Weights of a small transformer language model.
Size: 8 layers, width 64, 2 heads of 32, vocabulary 2048, 0.663M parameters.
Training: 152M tokens, 3988 steps.
Each number is 128 + 24 x the weight over its row's rms, rounded and kept within 0 to 255. Layers, rows and columns count from 0. Numbers have three digits each. The size before them is the row's rms in percent of the matrix's.

# layer 3 MLP up, 384x64, rms 0.114, rows 0-213, columns 0-63
088:089115137127118170151148120128107168144165189097130152164180117138109149099150140133143151118130108130176134134123159164187123122124116117136135127107140122116115108133092112091151138125084129
089:093128124106162177117075132141144127115130116107147116098108129099114062111101123129136147094139116142102134120120102131085173161136108139121101122140126134054140092161120119130111113133110125
082:100137134096122125121098118131111141150149111115127121152161182111148122155145170082129120147122135160154125131194101164135130175082129129144146152140107115141120158120122101156142079154158135
110:200161146150130131130130140122142109122105143132142116104154129097118170117162084160112123140119176174137168132122148132139138173125115138113130176159117162114107126175144126165112138126128110
106:100085118113126126140158134150129169120119156121132154134094130130160114149120102172111114131091124156120160126142089169135150136141101125114086142099119155135128135104096139187184138177141125
085:149158153075163141130175107139146168174099136129125157132141136153096109143143080125112139131110140091114144113133129126123147131106094132143160170110117125141129091153083133165141097097127157
119:133139114128077130091109136161155138131179145112152143155080116156130142093061121106137116147114168142091099106134128139113171118166129140146129111108118126119130155148098152174139141114115119
108:133098143109111096115158141147114147162086099127130154131150131152132145091131103144101103132129155188160134118160148131123165167132151093116150087142144156144129101135154110151119128133103066
078:114142133134122130111124154161136146140115124108107125098120109140119119106102118100113091070137085095150129103177079134179065164118112098141078136125116133132145116094125142131120117151141149
110:122104127138112082115086117117097117126117125108119144121150081116142172124104150078106105110104153161142120116081096137150118119092092110103128113084103141122128121110092081130122082139116116
103:116081165136109108135119120154188078160165128137100120129146086128135150185168138141137144124133132164165134146158126123130144154113106165129149133142132132147112169152155143104099136139151147
085:112159138137142166134114114097149163149123113128101097108138125188132113118147107133101133083145125076155132125138162139126127106083085132120115122105104104178152154152116146101146172117130096
105:086136180160176114137139129147137124108093147148132131131105125105121184152171130174141124137133137137147126123085158153148132106138090139151127120130147132125149140142096179166083124108153108
103:131179181153138162127145121150166166166123172144140146096146116113141155156139120157130119149149107080148140136109141091119158172133135165148124145135102139135158151150144138137102114103130164
106:145084136175150091145092127162107147161065101125144110095135136092132105102137093140147144141119139125110134107149151171110163140114142146137103132154125092149153129157094132122119174120147127
104:148153163128144099122121136106159135165105128080086163133136151098102116156112128090112129121122137116151091163092136130143137098126126156134131162166107156138172160142136085121078098136129110
107:080111098157107162103065120152113094142137135089152132128117114089130104174149112095149143138135151160104106133113128146151102135137119148143115167083088128119135141150105144119086115150115137
079:141156140097065146101146091106131129124109132106142096130107093131162127138164130117158131140163141115127138118151131158152141170115139117110097087159131113136120160109098122187153169125168128
081:126135170141141165104145142154134153150130135151124111162184108133151149131119185137108142130096113144152148135148085124168130109138128125098153074161143122110133107166146166145126122175124102
109:098145190114118149144141132140108119141133097145094089123150115139102156105145132128110105139127163144111087105154098124151151122164128100094146065080146101094117123106135091139148120142118112
111:078112093140129119120131141167132119118155118133110136109088162150082124110134135118133107137131099173085161136088137134154163119157120128097093126145132139161160117135127079170166135127091141
094:098121170153158109140121139179161130109130124086108153160122109125109154137102087094137137143145124131148108090080143104102115125097132178136087122149087119119150117147126085110124108115111102
082:132091117159105138148123126138147032130097077114143119127137127139087141133104110121082119151137100106102120106122146149166123084134112119116117128135084118123105133108107136093121113106111101
106:136132148134139103118133142150129136136103170080137127175108155113155151117094124189095079122118162113129149152139124131123139145091138118115124105117105086142122184132161087114122157140102156
092:146106117126116128113204114112106131109137114105118124147136121105133121128149106123110103086118108112110126129132095143164167143170148085150117110161077139074104115149118104125170097121158141
109:125131144144116099130137131119131085166111139129134110087136127117106172144163125171139120112143137188148154118182162141154115127121168082147138131109109102140162112112117103120081086100133126
082:125117148119091160099117105153128146132117194107095122137093156125133101151125107129123116122150099150087141099136135120183164135099139103117109163141153124120081117110113172089114119108153106
099:152113170139132091120122167081144129123124149130062125098143120120114117125159128115102131148126154173119126141087095159149134161116159100133127087134127103142132108096092131189100136123137136
090:093110181108140168134130105100145083159155094130116129094150144171092123144098146142143136120137141134103153141127201116162142113141131112120112139101112139133156105134137090102165131136131097
091:110148118176129094139147163093135099158154092125144099090152119158113126093088111149107120137117154120138104139134097192144100140111112143079127139124137123104141134111067113140148112138126131
097:092146104158113143122134149144058155142133068173105182127163118138139115128136096094119132156141144115138148134151125138137135163178134133165129089097131129130153142128152136163134113121111127
102:131110140136098121150127104162130135148115144126122148176121156100146122136179122121146129136121111120144114172130178173121163121148140166078137146136135103166153162176113103152141101168125106
079:117145172136109122152144126152104157164123159123143132132107150125135093116128112147130109127095150119115141091094117114134082158099138144111060147107143118140097198163098109121129109114150101
105:088152117157121111112081113146129114141134101101108122092128122129090116115098112115076105158149108126122101108130107101097113123133104183111144135096139115130117122101101058109117143144084118
109:159170144124163141140167143146071174141147138127130115140122141120142168113131114158126143149127097115146100086171145125155167120103122132112168133124159132101163138163108105157110103159147148
121:112170121166130111103119150138170110126171122117111103126136086165159166128166101148119129155132109128134103094161137146080152156104126143127157095112136083096130116135127119109110179134106146
101:121111117109148113122137134164153128117152125126127155138113136177197095129170148137128169154146111128149121111100106123106185143170131084191109115116127155121131151110129126119113169139124131
101:112127142127122118133129117139153134109128090116152119104177130133128122168155108088094149095129097155152134127150108130125162115142102107114126117096114099099100086136098191107166129182099152
107:163068118131147132119121084140109107136122108117100080142098122081107092130150115137122133103131151158082105115133152146182128091132106140112127146171123106098143133175119126157113114129145144
110:138147135105101155121125102133112147136129155107141119151097091109165116133093094177117145159146135094137135072117123164108120145090114118156119103171124100137150149123085119143137161115181110
117:100159148113119137127147140118105126136117117116112106109160127138099118131100122064111131131133183146117161131129132128099171159065107154127151090132108157167116146145148141127153164083119157
114:132119129122101139150118119145122125138077132116117121155120127137152117119119105180143138130099129131085120118171122150171152147097151098108124116103148146132180179115120118206132111148169117
092:149122123142142138130095124104130180150146123140096117114116139150108152121115142149111129125119148116191166123137070124159161118135137118168103166115095156126155127108095130106109103138195147
096:113124118158150115102127150133116115152147110137117128146123099106160152136130158117131158146130109163124158142114165101152090121146146077153125152141134149059157102147182099126129082147120091
124:171128126146160108131120120155079149143096110135125175125200116118085134100140127136135103121155145100146147124124155141157124131141110124147148132110081093128123170119162126160115099086146115
121:114099128101118131097129157125111132161128173112132118147114152133131092159118105111112143162131115157135132135107103186180146152136105117139103154123096134128139131158107107178100099071157100
112:098143111140089140138206155144132172131082138153136150149132119116100122134135095122111143143137159146136151098114155127115124136085115116124104063113127137121164148078108129132102133110154133
088:125103100154141152133094147132143132123096131129127146162081165100150096119103102102066136118147103143123186101122133173142105142098102091167158114152128097146137137130131136155130146106124124
119:123145099155087133112139153163079169146138121084163151061109139162124153124115122169141116151135110151114122143132160151128183110147137112158143140127105104105147122167137112133149138110146129
094:163142148140183114156135152147128159139119137135142115165154103097149148136175155118126143142107139153154124142103124122124061137131113147099110121067117113124126139136117094124074112170113146
082:136143101127098113145115112141139092184135128165125162156166122124127125101133132135146173128125171109131148118129147114126152107105131155145179095177105165140151181142079100117146131121132141
087:097136133130091119121138134175140131139120091129085107136128125183098147088106130087117126124125137128135132086167145144135187145134130157125154141102111139081155090126155102173098133110119126
079:120157123174142081126125135165102111116145154146126123152163123103124086124134099133104127148161097133133102127115104107129154123078116139111108181151120138087160125137156160125133059143128115
088:115178158138122082149101113162121134169128164115099119089142095114136132090140143160095130143128127173157117156114129117098095125075155092087121128129144097134119130119125152139104143100114153
120:167139133137081120127118131145099115150154139084107124064105099114154167139154125108114115120147139135117142108124078133126103086153110174145169110129153126150155090137107140103103115103121099
103:110119133126124097107116113128183138155115127105096104114125136090105097141119153130090098175148109143177107122104153177128104110110118130104172098150141169148117124110134135174139106144162145
089:094117109164104100110111118142132130104148108127121118126116098122113134087106116113139116159156120085110122125123119121161120128104112112179174088086130182192136130138117115183121130120137100
087:116118125111133123108098118134106159133190098146100139123121103121150114143209151117150143150129104162146098123110131135135085108119124106117135129181133157157119170137135123135139140183157121
082:164139131130166140134096107147106155129176093126171149148140140127148096153161147136137131104123124119132147139128115119145132096091142118156126067162141131156147108120173132174160094122080128
087:067178115113151143089112089164138108159136145129131085141137142102086141146173119112129123129121168072148114101122131125158103115118092117158125134113132123118130107139097119109120117132178139
127:133125178143096140135083131135117092125182170118104099108131132134136125110168175134135136129148117121141122153042141148116164122094107137125119128125135151146159147102134145150137118157103109
101:133143158099156146126158147186117147123171126119113184126156157112124153158166139126130165116113144132099128151157110171111151114152098178120101110126135122114119154120128148164105156151162132
122:107089143136112128107115105115111131111121129100138117098105150128127116091151120074123106143119119185089102141148128100151172100139136068182139094150116139140124108158120167107104113105121128
105:082107118128103136141091107145154108124124077117188119088153147132143147139127120113103119105135134134122120107101146142103143130095102123091128091089167098137168114116088094145127090151111144
090:133108112121103133115197104147114152135158122122184151115126127112138120125135117078131154151157081145106132107120114108118076121166107107083132149079100152120143127147109120110116102154145142
088:168139149108158096132132123147095085114139133141134152133122110120132154104122155190130171129138154153110178120150108115172118152131138146162131129169126186112155147176129135124115129099143144
087:118081070123139079118123138126154129150126150097132099103135101142104113153112143124118165122127130155101143124145112057139112139105116079137107098150102132124123108068128135122135100161125147
078:156135150146128141163075157102091141110154104107107136111111173125154098142144080154097127155126129089079132142110157133125127140137153129094108116119125083144100117113171122145095112146099123
095:155158136139080162133145136137147169134112065138092165138128122125128093074135097111137121110122104153168149117131126120152138114116136144135132139091078114135141112131135152164152097156175131
114:126144115118119119159160136124160110117091107106091149125103131145111159107144114151122147126134119113172165105117160157126151098096058138106131177099106131141127130091132150171159132154157150
129:136187117162131149115122125126172142143121115075131160139143119173159173135154148093105156116143120113109106127114154130116159127183122122152121122137124124167140108153133178165104152114108140
093:128121113150137172145097141107108150135094102119117151156149109116090161120136138134116107113130129145146169138153166175155125136139103138170155074111127112111136126142104076126080124102097165
107:169150179113118130093135119148135149139145142123138142119171120094126131144129121101137129136112113126090115143090147109156098164142150056099087112144128077136141147106147124171129092123123103
090:124126114128138106093105093106089154127133103102100154134104132087135129078164105157135112126121105129143137122137165113125123158147123092173086100079134098122113127177133138165135092152112121
089:151144118118126137130128133146138164121176139110130123136112127115177149113170152112145128136128113090106168136157153097185095107176113118113172150114113144100137169100127092129155107096097115
092:105160083127083104127116099101115122129162141098159120109109089084094126144143103134098100135154101076123118121137145139114073090099124132162121125106088153098125140123136130112106117101114136
088:112126116130142168174124144110093133138159134126198123140115123093171136112134130101106127134136126143132150096141141051153135157130125133139168133119128085147100135163153117152169133124135158
127:161127180105149177111155111164188158130124123112172133112143123121124106107139149120101119109107127148143111085129103096130128143143121149113100117157101097126135130071132135090157165147138136
088:147159150129147132134152178114143124121148157129114139137154134151161121117125173106132172189150162130140133145139123095113174130089095155181113109121137134150151145145124166096129138097151147
086:161128131124152102134124129156095129109098141078133116129147143146117117106130079123134122145106091180131141138101168161091118160101099100085116092128124128112107182131134107133137152144168095
090:123123135158123135149114127104105124134118129118138111144064126103116145120087112166092139140124088144192165139121168180159137165126085134117147106112121150120133124168135136106117111140153167
079:119167107094134160107127092133078129122164101115125145170113094110151107176095102151122137139147116112157127116131118108127118126156100100085110105138084158114115165132117142115132190126135120
142:169153092158115109125120134155144137159176124119153150124133108081151117134175167111134172141124144152088123163158152129123113158151111120148099158136160125157129102118118165134134154168136156
095:116111137119126140107131105126169143143143157113123115137084112127129112155114101138107121167135146162118129068113131153124138137124148140208146162145148174069131131093121091129147121131116097
084:114171152137158150114094159172162168134121157124120082132145130097138178130165110152172158126177145128138142134121151141138116144162123123143126102133114105146115154129147115119082159164127151
101:148136121087147181123127088111141098148147136069117121132115123112146123155151180115115168124149110108135139142115129161139119126116112093160170122094147153164113148122134183152150135149148153
087:122145110089133080158145116118119114138135104137112125144090108100154091103169137089153103156099103177164142129093111160135146137146092120171146134142095155161106162125130131122168134124125125
109:098103199127156097120093105150160128144138155113135113144136109159116168069116123137158109125141129116112148110134139153126108122148103147146117107198110107177133126128126100105106129136101126
122:151152169098145115153151132138144093136120135121134108152136097139078125136150098101103142104125117114107118091125116099144100128097099127093154131066112079121133144113160132141126060111114130
092:115154087147137129145068118108146116123105081117134106112116092118096106101101126102111135113127099086170150119123106179140132164110117107166127133131144116090100162137128135140137087096104117
116:159113152147132121095125123112066130143131112134139146103159134142132167130107140107112132127123145156077099116131159133110156140137151103066129101149176082101159150106116090145136127165141141
095:137127135119166169141173148161141166120109084132142122177119130091137106087148107158080163118121105103150146121152131129156128150107123104104127115175122138153132119121137129092178150127157128
083:106117119130162105079135097173108122107149131137148127140163199159139148131160163122144095178121117160120142109120143176159157137137160124109107181132135143125110146128127138153135129118125145
088:133102152112107122115107125114119136162173126140133122139152151101132094095113124165161107107123097151144121127148132094177102168111112080161135162130139158129138125152143110144056139093133110
079:124118098143113115084136158142103115145095107163074123142133066088109113117139160097161102147111145166134121082136130083122142135127094121145131124161091124138125113146122124135138135122086164
104:165129149164159097155138147151152124107162101119171133153165100147149165145136120166137163102136133128090125113119153114114133118105137115144158145149141144066161137132119108181124125104164138
101:184124175130141123136128123157118123138132132138131148111145089137151108157152177128112128151129112108152122163176149156122165092154155167126119160120130165117152123121145100125131177185111116
106:122068089137126155140109106147113094122100097097144141157165129137121097067097147128102112113142135130141156107134127114154176119098104138134122117118090101163132160140110107132158107089136108
124:105127115134089114096078095147108129139148138105125089099101097117151156130084104123107130153166103108121123112096126154092112100093102149147125069097107112089118115124117111103142120110123105
095:088157139178159134128083092124089112120136116123130128187122112160104089151120118124145090149153114090133129081139105124118139110119122136159139128130130116127146185140149134078126144102129157
082:135114122120178094153103129119148157144143117109173097129115161139108151145131121132076113133142114097121111173111169170118136097161134113103130149119173101091134153122093167103113123132158143
084:144069111148079100115149138069124110135116087108132104111147138138082122136150124111132110125117090140118125103125106139148136114136135110173070111127105099108120128145087110148122125114073139
114:131107157089075125155134130139167122102122137106150144162148116103136141161131105127130138111149109123116126139098140155149098183097094098096081119114129133145132172102121161138147129092158171
104:091082136122152132152134089187110138111118137090131139151129140095145105147112141119107119130113079144181106142110171085147136113135114135140116127124135151077161114129098125150142115125181118
079:080148108145168101112154121119143107115124083135119134124153116123154111122116114148107108163125115134113148106093179134144104066118126139106133098139137109110140108171098179134151122069133129
091:168167156158133144142152122135135169106122123137087154140117143163177101131107184164105160135145151117172136138152115161138154136112102125160119131134106098149154128165119118117152144162102110
082:124157181137130150147145122100147170151144119132130127128124148101103165181136131134120136137117172152144115170161104122120148131138097153158155102171108145152124182128111175141131119103165114
100:151093152100151106152174116132091142137163107127151165111139126122147126144107141111162112120161142155136153145141122129153160152145132135153154148106149148102149199107179099163111148151127125
075:135127137143140086155145141134103090162126159122112115139115144117098113168160143116128152108111147125113126110131196146166144181193141128135110128085114118137124103116132089136141133128177105
104:100103108146125150129121116162096144098160120098145117139100174129090113094107117127102127110134123083104184118135121137124111124122116106167135138090139110079125142146067128138084107149105146
091:146159148100142128150124126130115105136142121107142113121147111145123143158120137118077108104131107128130138138194145160136093121118183114125152109142098217116113107132147155164109107136143152
094:140138113116180165137167134164112168124138144123162119128120142098112081115164146145118113128113133127125156131116152085151117124177100159078108165162134140116097156104125108123114090161136136
123:096090131115117127115071128115105104156131112115107075125072122109116139167119110134161090143158169093089159135116153151128097105109117121130143133127098106102132110118111123129117126137069123
092:152140143142133141112165115142148160117134158123146122128178143137130110139153143140121160130133144103198153149128123100125139165192147128153159159133160132144122142139150131160183158141122169
111:158153123198162127150093095130129153132115134118147134122145127128129132096144147111140092111148150123120129148104133169181129106153134116165119123123125151149138126140122141147163046159142098
093:126147152116096076110106139107138137112113163122132115095140133124115089172143167140099132160127155142123086136106153131143137143074117144128118083126096119123095168093084133147117109168112145
080:138141110112170078152144157141159146162164158121146089087118128125163112171132138117123098128110155160112158150118133123101109111130133071126152110157159085120122110110109163118132153148152138
090:136144127106136122139156122157141144153133089121123114137125141138124152135130101117120122152112170135089104138157136131161141121171124131147136161107114212147122139150139144102162109161209136
101:165141126134150064110097145119106171133122129110123120094114137111112143132125138081102091119130162078119145123166158125132129162109152084139129135118125097151131135162186121116095100145140114
084:107086139158146121117108181141128104096145096128167194158119110139132127109158156140113101130114124121137107150096138153140117134123124155178174105161114136129100113078131105144128098146121140
111:096129121136121144128096119177120130138150110100155095151108087106112141156139129149131125181153159120143136125120125136090147126104158144141141136160119136090169077127117138139094167121066100
116:127137143183121144093146143114156105128134151120139153132145152124133142182143131142145127125109132157116117109074152126112196102123087174108157113157157107127127178147138135157143158140147118
095:136088105129139144118101109111095140156137176093173137125095125129140092149164135114155128137139120090112135142100135175132110123098165129117099133142128169142155138183120152117114143072104140
124:131092131160119084146114125141137131128136107135125112141151092095136105156140140114139123103135142155132099108103182103087098157163112121115126096146156140097155103128097097101101124192156098
086:121100121122103116117095131134102142131120138112147129120116097076133102113104128115122139134139130153117110097106069103114133091044080126139146106082141165102130117114116142103099154140111116
098:117135183092123114123175110159151115142148108122134124069178118132137120131112156119091130098102176119168122100125132121085127133157133144124137120138154106130157109094119126134162178131118161
104:158107109164122118113124146143103067127139142138132107123111119111137130129144158150134142119123165141140140104092111145119145153127113149085132158130172132106129145096118141143121122215194133
088:118136101180147099119111099159164159160146156176137121138118154147123141163164110134140100148106141131121119163106122147154157119158133101115142087171071098124154140129131100120104131101138120
092:083143145132097158124082154135135119161113084166117152127136108101129144113150115109131104119117168103115120125128127062095126162141092145153171132117117127094150152135104161165134107133156107
078:112098100125170149118072107146120158127146107099119126126122109130114150101143105128124140119135146076112102114084165082164116131150107141111134132091141122162137177117127125167175154126112149
113:161137170128131108138129119168162118119141145148158127149139095119137186132169145136139116107166080154157145116116132177150153146163113125142131148173132156145146125149179128117125133140173118
144:108087151144126113100097139123040141112131132129121122105096138131150133143131107130148135155093123191123135105123116112139170104119092097137131129158114163154147146164142116121105089112150119
102:120126136140092149151129156169135151166167133130091131100139085177129113125116186157162134134120176143164126129181143101143128127136138150140141114118112169100161136139127132150156146125118096
092:127125152109169107123163148159107127183142138146136174121153111160120123136120159121141153165125118181166160162163130149104126141147126131160152090153145154136135128101147170115167138145115144
195:130126120131088131120074101164136125142158143086114086142077110127115156141095094116155112179168130095108137106128119121113112107104123141154119133148116127100145123151102142116101145120120062
122:127152148150184107112104092150156144098114119081134088113122092122119145153119138158076122088130131118083117130127135104092119114082137142113091104129106124105129150086125079137138141130127140
121:117140143141150120128169156106134073137114156094129124143106115110156148148071129093085089118154096127101111109127150135130124156102102144073173156149124110092146124131166108124124123110118120
112:160147126128087102070112154082156097150146101119126111116133107141129120147168112115153153158121153148104127132163109134164146114133127057093164126110130136154117141128167150125124114153111113
081:153134122132113095109128094204147082137143130130110117155125130122149111116185134155115146131088136111116117105098127162160141131158117158098138170139148088124159130131116102112074136137115121
098:072128148083133133150179107144129121147127100112164142165148118140149120173131095091107140140119122125111094125130097179116156135131087097137140101137105144106135093129103128097102128088151140
069:091124140145094138099134141128122170107158136123154142151143074130099131144129111101186132117144136133151122108084135127113103155133136124151157121085101108166083140129137123082105094147084136
104:155086136087139156126142122114082110138121107132102121160110144070123090143166107083143135138140151113150141112120149155089149124111108083159127134137151168105132118131160116175144112159130113
089:102112120153153144097130090143113132135132151128159125118134149151174116136123143152085133126136153151149142137135184143161107125124156158170141061156108158103129136182154166152119139133122111
117:106109141132101124116121110136065129111142113148122107147106115086120088141100129133134098126103122117105149148143144108106129111110134099147147122107124170115157132052138131128165084123080174
099:165120131116105074103122147126111129109133099114105091150108095123144088106106109124103168110175127119131123133138118135172113129107115120181103121102168095100159116129103148121125109088150168
104:134126166143111148071135148132130107142110120112157082124134148163074134084134129155122127112113146082133146123143134171107133143072123115115110111169104113090145107129089137168126111100142131
100:112145142133137142121114131116124158161132142131137106085101123171090093144072116104120116141135184107133137095115123166128108104117125123124105079127121137053128111108086118126133096151140111
112:092134147099110128127136137105142162164106120097146153126159125122122176161148110123106120114114132162106097128186136109119153116147109124123099079135097088077152128160127109124087160121113106
107:132179184139153152156111147130125164113172116114121113099132173141131132180141137150119129171137125119142142149179110186145153135132135113109125142105160170102128102122133103106111124132151127
095:117133141152072124103157134109134107126110108103144093160126131126142162123150116132145166155131096150140106096069137129133156105117066138084174159140098136136143129131142139100094112159127142
098:127149158107171111143144141121145154127118126075121107099127155153140109136135105137154119139112109153111154128059075145142167079091127129175177128143141158137120160126114120134134127103133125
094:161147159167128107121111145129183121125142139110104160133131125097124133151116166106142121128100144160139112154122139157120104226116167105110135097160142117114157157138120125135115161137138137
090:145126150147140172123104124093141145114152130119155158125140139120135118175152152092146087122128129077107104107124117135135144117159100163119115125167181088129173152115127088122170106149098137
116:089140146150151144116125170112083147167111149122136133110091120138154128133146110128136109119112191154088107099164116144121119121150123121134176103167162156127137086127098124112110113111151085
121:153152131180147146139152136132160129129153137123113096154175108146157177144150121135097116107133101167131140122158140120114147179127148150118113127164076117148112144145128131175112155155144171
101:146113159081133136131103122151077177090165096130146082165133113102093127149133126151134126101121141097123144103120139103172113142123081132121083149115119128098093148127153137113147122110113154
093:151178157141151161134123178141129174130101113114174145123139100100128103111126112118166167119134165161123112121174145110139130106112109118159122096137109146116124111135149160157138155161177131
080:088133144121131106125133174101132124162160092126119186132156115169099143128137141171110093104139082127115113075106098106144108088110126140129134091076137113127138128137144103111111115127109137
149:090155126174148147129163159158118177144109175128135139112130155112116104110095108152116125169146088148127153107145170123114181162145138140141138124151148135161149123160147092154128131150115130
104:111101112147106098153152173111113136154133156112121145127099138108123084138123145123122117119122186137124133125105129200154176105124131144132160159127130129080114135167096107147117111159098101
108:127127113101129126152113118180124138088118125087131086152061121103172116129137098112112108116119130076143155111142145104120118128145092152141079155119082144114113124130128092098106114154137123
116:123142112127147137129131189124165162128166140118169190149162165145113111147155129120157134135129155157110131121142165143113151154098081141108130111143126126144125182103136139135107152097093127
078:139077125132122127148120144150169143152167137083126151121136113144095141109124126170122115157117159164128128129087111133161101110191156122112152136134155120126142108116146179124092130097152169
116:175168152116104151133127161156110144102119144110112122165142165103114148099111118108137112126125125163129129149129165128167136170123139129122148143101112099098137179143132164176110084113142170
102:113167172112121156133138151151096101165144105129142126128132127123107187133146131083156098132112101119124101148125079118137142129180132116144163129146149158127137114132136161147104065145159142
094:112143108125136136126100130141125112128136136118137103064095136089139089132130078144142168123146099135137108113134147132110154183093100146112101158152090110150110180143110142116108119174145105
105:147142150135122096136150123142091135153131146121139098137110115108124130121112103122082171136132134132091088136083135144130163132139102174141119136160151165175152098151065137125097147100130161
073:158109108135124116112095091133092169117147101150136141153093132107131137123105086112131070159141122089108122158149101123119124099087129090154131139149140139079154142110109131134108080096112144
077:133058141146128104120138084139089084156136114141111127129106126099121134150144190128116139131146103127160126111123078152144123155150103161136134154159163120163151163126136104115146105135095142
077:171086122157120102105108144122135207109151115123126102126137087127147109136100159112126112148142149143145138107151135105135124109112130082114132122076101143101102107144115106158169139094159134
091:091120130146152146137140113114102123142102116110125114174136163085109132157173121107146142107135166092109147116164143143136097111098105123129172112150094123085122144137117099180154083125141105
114:140130151150183168117111135141150078131147119127144093125113139137127113106085114124124103101126118173103144128102142166150137096152102122134164118188161125090123159160112152166150142123118121
095:116127082140119110133142137111112121136161115102145143091106147137078105133131146127132139164127113084110122113178136139145154082125127089085098138154129120085127133141130191138156166141106154
082:131147117118137128145121148107158109187147101113106101142101085091138113141148102087121093173111086091154114157123110104173146124172154115131137158137115123150110093156140137137124103150144130
108:163168151115116165135153158131130109133122161110126121121126097086098124102139149072099162140135147127138213154136116142129138134144121136165114136154141139141122118173115101095101135148106119
086:174124134124138062134114151132127145139151103092118136159164137139169075141140125123159144149127113114122143144191109175178122118101136160138130141152142104132132152146132089121127095112127130
080:118118155151133101143124146136111131137179097111094115135165098130116089124129112136131143120137130084137139159156149147124133097159141104153150126110132084149134158105132178160100180066124139
114:133143121087148132119098096122051121159132094103105114104110117131126121137169125125137158139122091106166155131086174138122110118122085108122097143125088140110101129128156122139127096084116131
112:149135169148131106117151188144132151125130104122159092152161145139154163118117105123138137137156147175100145101148135152137126157121158077154144148140181141135132093137168159129121139129156156
073:127101157096132164118126117123115101119150099122140161122161129112160105132125142122122112101158109143119119102136131073113107166096117107150158158110091093148138076086142127111064129130098138
090:109128096169135160137139135137097109144120117096121128106122115095156115088145158078113135116144148115103137124140150118138125115063113156149106132093168111124135102119067161150161129158132165
099:126148167119112090128136113159173129084110130146106145102100119134124174114199117138093132156122120138120181106139131103112154110140111104123107085117101107140086119162143118126107139115153111
121:141164178133168165128092174171123144142103141122149146124100155080110165154159122177133126151119129135085116119093141121128166102152129122094110126129150143148131116144124083134146147113125137
087:134156155135097184140137106122118124111125095130095096152162152106135131108141155135118136144126146168116086136159143205123151119138093115126105158139107165148142173116118137121127160093116110
112:141105130149080151091178118131134175161152120113133134150147111075134112130120124090082141125137163131105092131133155135131158137167128187109146141114133096140128119116143109127111153161134167
079:129153102130126104145081135143137105134112094117080148129095117061144127139135081133108155125145105112137146108135090126125154114126111120170123126153116140091120115078102139151159106073103138
091:127115126124127159128158157088136105155142136132104100155140112110114127103110128174137147138109142130064168159174155115162109129079110112159124126135149159092179149124122096133152156135145121
102:117122183136134137131112153112140070138142134092125106094126132154153162111197108168131131140123085132145126129159133119144120121069115102104151131092143145147115126123096110095148135118134094
108:152123146135140100128070132138091065125130108122137150135070106147124118099131141133083125126093150143110097109190120157121110116128123110126106117111132099069119158143127114132144149140157121
118:068143147133158093144123122133106111150084145132158133094148090121109158152133135100119125128141137148136182092077133163126112103138107132130132103123166106164149110151143120136181159137118120
092:128125156153156118132136157129111141125129121132154136145116122108153140121095142086108129155144102073094143153093099088143150163164121081162079150101141114111157117085124086104135122113106125
077:102148130130119139135140120104121078156125098123150125146129098100160106092144139158134091114173094149126103130132136115106115114094145114154075143155106140109126123086154098111072106107081125
088:116131089133082118125128138160120146125142161126127131088120120160078119128146109123106169151174129119156118112108114119171087141160141110097105098138105081123112136116095153103134110080147159
095:194103140159174128164167111110150174112157129112139169132134115143169106140114109199120161133121121151096155126124150147115135105131151137107113117125139118152155127121155120158139149151116138
087:155155116099109078136097150123097153132092115121109157085130095121159144112119169122170135149122149112112168109126117095175136122086129112156147151130103142135158149133163116161168108144134124
115:144141159160082102112111155159135126122102078150151153180155105145083162130127116159110108131127130149143149103157118144149156159102141118116153152146129118120144116092133097088145101091154134
094:129153146167121179135172147156153141120129136161102114124096124117165142106131150139118108137134163167151124106090135139116141109133107145115184117116115157120149100174145160139187162127145144
101:131074107116142136115158133120089124127145093124170057175136123094114113127149116100114116144116127167150147086146155145124126100102118107109120138096114111109119155161143089132159140156109146
095:171142165156190178115133128120120134126148131123157103147085147132138126132180090136140140143107098144140128136125106147182146113112143100100156140096116149105142115121172138126170104119144113
094:146155168140156128108124116104161145125167112127131143105117137133122136154161120150095148110129157125132126179168161144166143052148132162113138104187132139123156125122149121104111150152134109
083:114122124125130106110132102113143174143136119125117125119090145110128146146108098177101141097135150097074142115107111096175110163135093119155126076116137094147110111139110147146146070119096145
097:164190139189128137167163152154147103133140139115130115149120141100154128125163118113129169123128127149119154127146121099142148094112142116115143169120132097115147131121137093169093140113186110
083:123127099143139119115145107156099117123115132106125150114115135158099126122168128109106158176150095059103115105147151108125113117115088141103127114056152160133135145114155107100160129115157150
109:136128129148173096101142101164109156150114096157119145126124132165115141111103139156117153150123139155152122102167177126123186119133105127152075133150118107103141119141163111177105108154136109
112:089145134139143157143113122156118136146145107093106101144160151125112177128150148122125146137112191137134139153170138112137118187116123122098118139169074121079088148148125118123133135165131133
096:104156118139142105124124087130125131159167124092101138082064082122108131126113133157135118140120083106137119122135146165097124068110116108132138101112114121079116130129127157151089099112116113
114:107131140173115156125094150177148121170122185121134117140118119133121101126142139160150127144122144156149086127150125167119118181126162115163155098132126115150151182109134125153123121138158169
116:118130125158100132125088143169147084112101121132192144104116108140107128138157149134082158125125174153125118150134113141083141149145149129104140099108098154122169142121117098092143125105168141
119:149165166113135097124146127101157132139107111125128172129130142120134093191118133122132096129131187138095093115125112147139138090128125128105120115148182126112167126098119157120096116166173149
108:101143161104122106125092150165137116122156128152120143172116133158117151096159155160098076135100158133127119104157130113166103136149145094134118087116148120103107156112109135181137103137100097
087:149109119145160100152140154097133127151124137103107094115118100127120166155172152114171117137141144185108144133129171146126104116112127133106104115141133127092143150195151108087115136095094138
102:138140166129153092119071128128109107114110143122087155137148118105093083113112102066099082123138083134136132096122091112126112124134114121120121124108133141094107160172128132159166147121136133
112:134116153160177113091139146142106110134151131150155155114174109135121133105164122109119116132163135116132126132118138138084115128148139155090187120097114114149154123105093172122183140104149165
111:129188183095076147142105094130071155113131138125108099106150127133118142144106083128107122147100133107128163134132168140151156139121132108126127100153099112152140117139134096132127093104160140